config = dict(
    num_hidden_layers=12,
    intermediate_size=384,
    init_std_up=0.0951,
    batch_tokens=[8192, 16384],
)
Each number is 128 + 32 x the weight over its row's rms, rounded and kept within 0 to 255. Layers, rows and columns count from 0. Numbers have three digits each. The size before them is the row's rms in percent of the matrix's.

# layer 5 attention value, 192x96, rms 0.0664, rows 29-85, columns 48-95
094:133097136122114115146123113152079171166187087114174110096145120125110145133114128088166132168121172146177088146136057186151161088111184157125127
090:131119183126143061103129129110132172063148144153153093128174106111172144139137143124105130084105159164108140134099175168089192111126144147143183
092:097122122143147178177077152116103108133178157106036122086178099158140094153163134104108100135117020149166149126075105151093165169178107159148119
104:102138188129123151069134190128148097120130079035150099122186148105140178130147114129135135097166099121138134133087117139102170139138204116130135
092:131158140142147109091185120140175113149179093074145187045180136137178117153096112113159115081131108123124124061184149144116096094138141114130081
091:029130118129171160121079162104118138153080149138210166133132151129164130167130144162190159110157094131108128083167114112135110099171139134096112
088:141157116160105104101121178096128106163181143126159086145158113114091160141167166230083176122085156097167181140148149139101147046187130090161153
109:090139131111128152070144118152073123130060145128203106191097135096184129095128144151111140091197128172125092123125193152141092155052124118139157
101:163110144140167136191059149088135066030198115115075115167138161124106086125122150105120154115096189111103109131159154184103114119160153180106112
113:103101142096131099142155076103090127107107157133085122063147155085092141138159168194116131137159148076175092118121146142115121123122068118150047
094:133129188134154109155179164166157172083147106182121076125168125123072064128164107141125099067100117085139074152054129116100166190160110128135182
100:146205139155155139071147188060098128068108130122115128128103139151122132157136090149089145091116083129135138153081107108101092114145088130168104
101:116138151187126186152123085119084080151127112153125114178105207170149139143118117066147156093165103119181129103061133157112146164120164160068122
111:197109108134111140149101176128176058158124196126100118114116185112078123185142065171139078121073147117168069166091128125107116172157173071150114
085:087159097118134180050117156162185097111146177154104137179177121135122074141124151137078086165113149151127157124160229103132142143126180106138138
095:129139048115159084183148093083155146103151092120151116129131165139173110153149157148132119101113119155173157174125146051170128105140087160166158
110:054154167155131133138153145154166104102139140182134169138146147084173101190119087086203151109108107099169160133179119150135056117084054115135091
117:176190161113113176127144142157143063144189141113161101095160143096076167151203117122067139097077144101214106146143119125152151136119148132113116
089:168143081129090135123099197063113152154140120150137138154127102136121133145106163033144203113139111065133178088110086149129184129129130159097129
097:113167111121137141153087124042140100135157163165120142132146148078096147116119095088099190182130117145150140117141140154116145144156153136198096
109:160127171153143173190159164094119128101144165116125153096121124122103091111117081072091127089099101146074157182132116116152183175110125199165082
106:085128157102098126200135105142097144075050082128142160170125132135191131138137131166167108066097133115078169153156131087098157142091172153144158
093:133096151101142147149181049184130086129075122141083175089132113079196088133143114090125146175118101153135114106103151139155148147121161103119196
081:164083144099156070148134120137107130132032099163119180123126137113149111067119149135136127129133223097117118122168157137089182142116131165133137
112:175090117113112133122129111118129083149169119141137101179085135118124109108118160073140160118145175112156161160102097146142146151173062069189131
109:095120086134110153105140110060082146098068108143159183106060137107099126106126138114169117116138094106099145104081100141123093140097138162171146
101:100118190144153092135158124107109132045110132205121129190158176140159161138131118169098172092132155085114149059079100162148130162142115150098121
097:135115155033098094148107133155127142171151158144138109112171128148111113116166096104159069122096149157111206115105165150043122124045129107126098
106:183144084150162095120111168078111118125151208063172148175157134154109056114126105177083131096190160163195155145151144106145099139115123107046109
100:157093131139095159109131116099150149131134143100145095150145047133048162103124108135150143089090107143153100132126118106096151125155149076143129
112:141119135106153099092157191142094151130187076123162131078126127062157173137175120127160127140090118155121167152152148138130158118103124063153145
099:117084156139193168158145141096079163120091160040123140114121080155142186165165157127107111073121135175120173129138149224085162148146104167106160
088:182067095163161114109131123167156141065147078103092085111106130135104169134124139116136152126111136149120158171182102206216142133172162057088107
105:136044154155146058153124176126099114124110112129189110115157153163165138159128125148099110091126111087091115084080164093159092129063135139108120
109:077142159115149124088152193111164094085134201115133144105089093086099154148177111174118125103129175119145083205102149159100152113155134155156180
091:157168069122157139075128069132082153123135161162130113080115149127094129073115156158120143147117102134132062142156130184096186116129136139128109
100:129140157133136129158103128183166119111139125139112099176112071152114129062083140138098110128160140193093169189066084111111151120108197155161173
111:133098096137149123134136136123187094098126111149109128107145161080118098132173124123179168127143113121236066114153154091096130098166101104067104
105:176115109127119117159153057119121091104139153092145172082123113147128120180097171067119171103122131147165135066133102171096131126134092057157124
102:162156101110123097124113233128130130092099127164152160199156134083098163168149143092077106095161160172083113130084163104104135135123147215109122
107:093141104131143188108109164187133149151115127132069160142132167044132166147101167076135131106139111186105174169153136076153123125186112221130123
086:132149144149172117086164082076105114144181163137148170077110172089131163139126066118162162161150140152145110100136179148137083102088127127127119
093:171162129187115112153107131141210103133169086094079153038154094181105133127131161092122161150118170098135098074163118105172059092148111146141117
094:050085119125166203154141129151152123123158130109104142163144111169135144081128116165111130101113185131105130083137138150167087151129121157142108
091:164111130105217095093112131183147132134115068144141101106127151135135174127104134130134109165110091151144126113178090133173139140157149116089075
087:126088111091087116133110128117176177146107167123104159130146102137168130189120128124168172169059134102100160110136076150141079132160085130171142
089:150119151083147148090168096131095105137122146119154136184134148124076142154103091136210090128075140066164142208080124096123143124113134123182145
098:168149120162154079136097109125173120126155149135119208130078204131095133144102102101155122142187104088154111094124130064113132131146099141099122
087:095151152131153106107114117153137152164125137079200106172165130113150158128081193143151091113111132160117048166128114157189201135148143053117100
089:102144083100118079159127125126115129114084163130121139107162120098133098166123132064208096146123107115061081118123114079067137155136185120136155
098:170085068125120196180124175080144148133176097171098102170085102108162136193119170108106154130102169142118095148078143123070163119133137112156120
089:070089163131143108102187161126143185080061144139142088112070114155142107106137099147131143100121131155108175112151137120129164134108106171189133
100:125163169148123099165081101138139121177153146127155159120107072228146087140119132134107139134105128155138137133105125172072124105078116047155121
095:156107153132134099119084180125090151141076095110132148086085199157082114106136089110079178078103155159114120101183106163125142122140109121098124
096:142048129164114136130130084187131123114130114164059125154092117146129145150130127173157117162107179076134162182125114087131113153140126159218161
091:116198152125096138095187171112152098136182091147088127135125186157165126151167141131100115131133115089171164122145141121136057105109161107105108
084:159138137147105092172084136122115088122096170110067097201111121149176153112121162113163114141163107145146114103051161124212147207120130110119157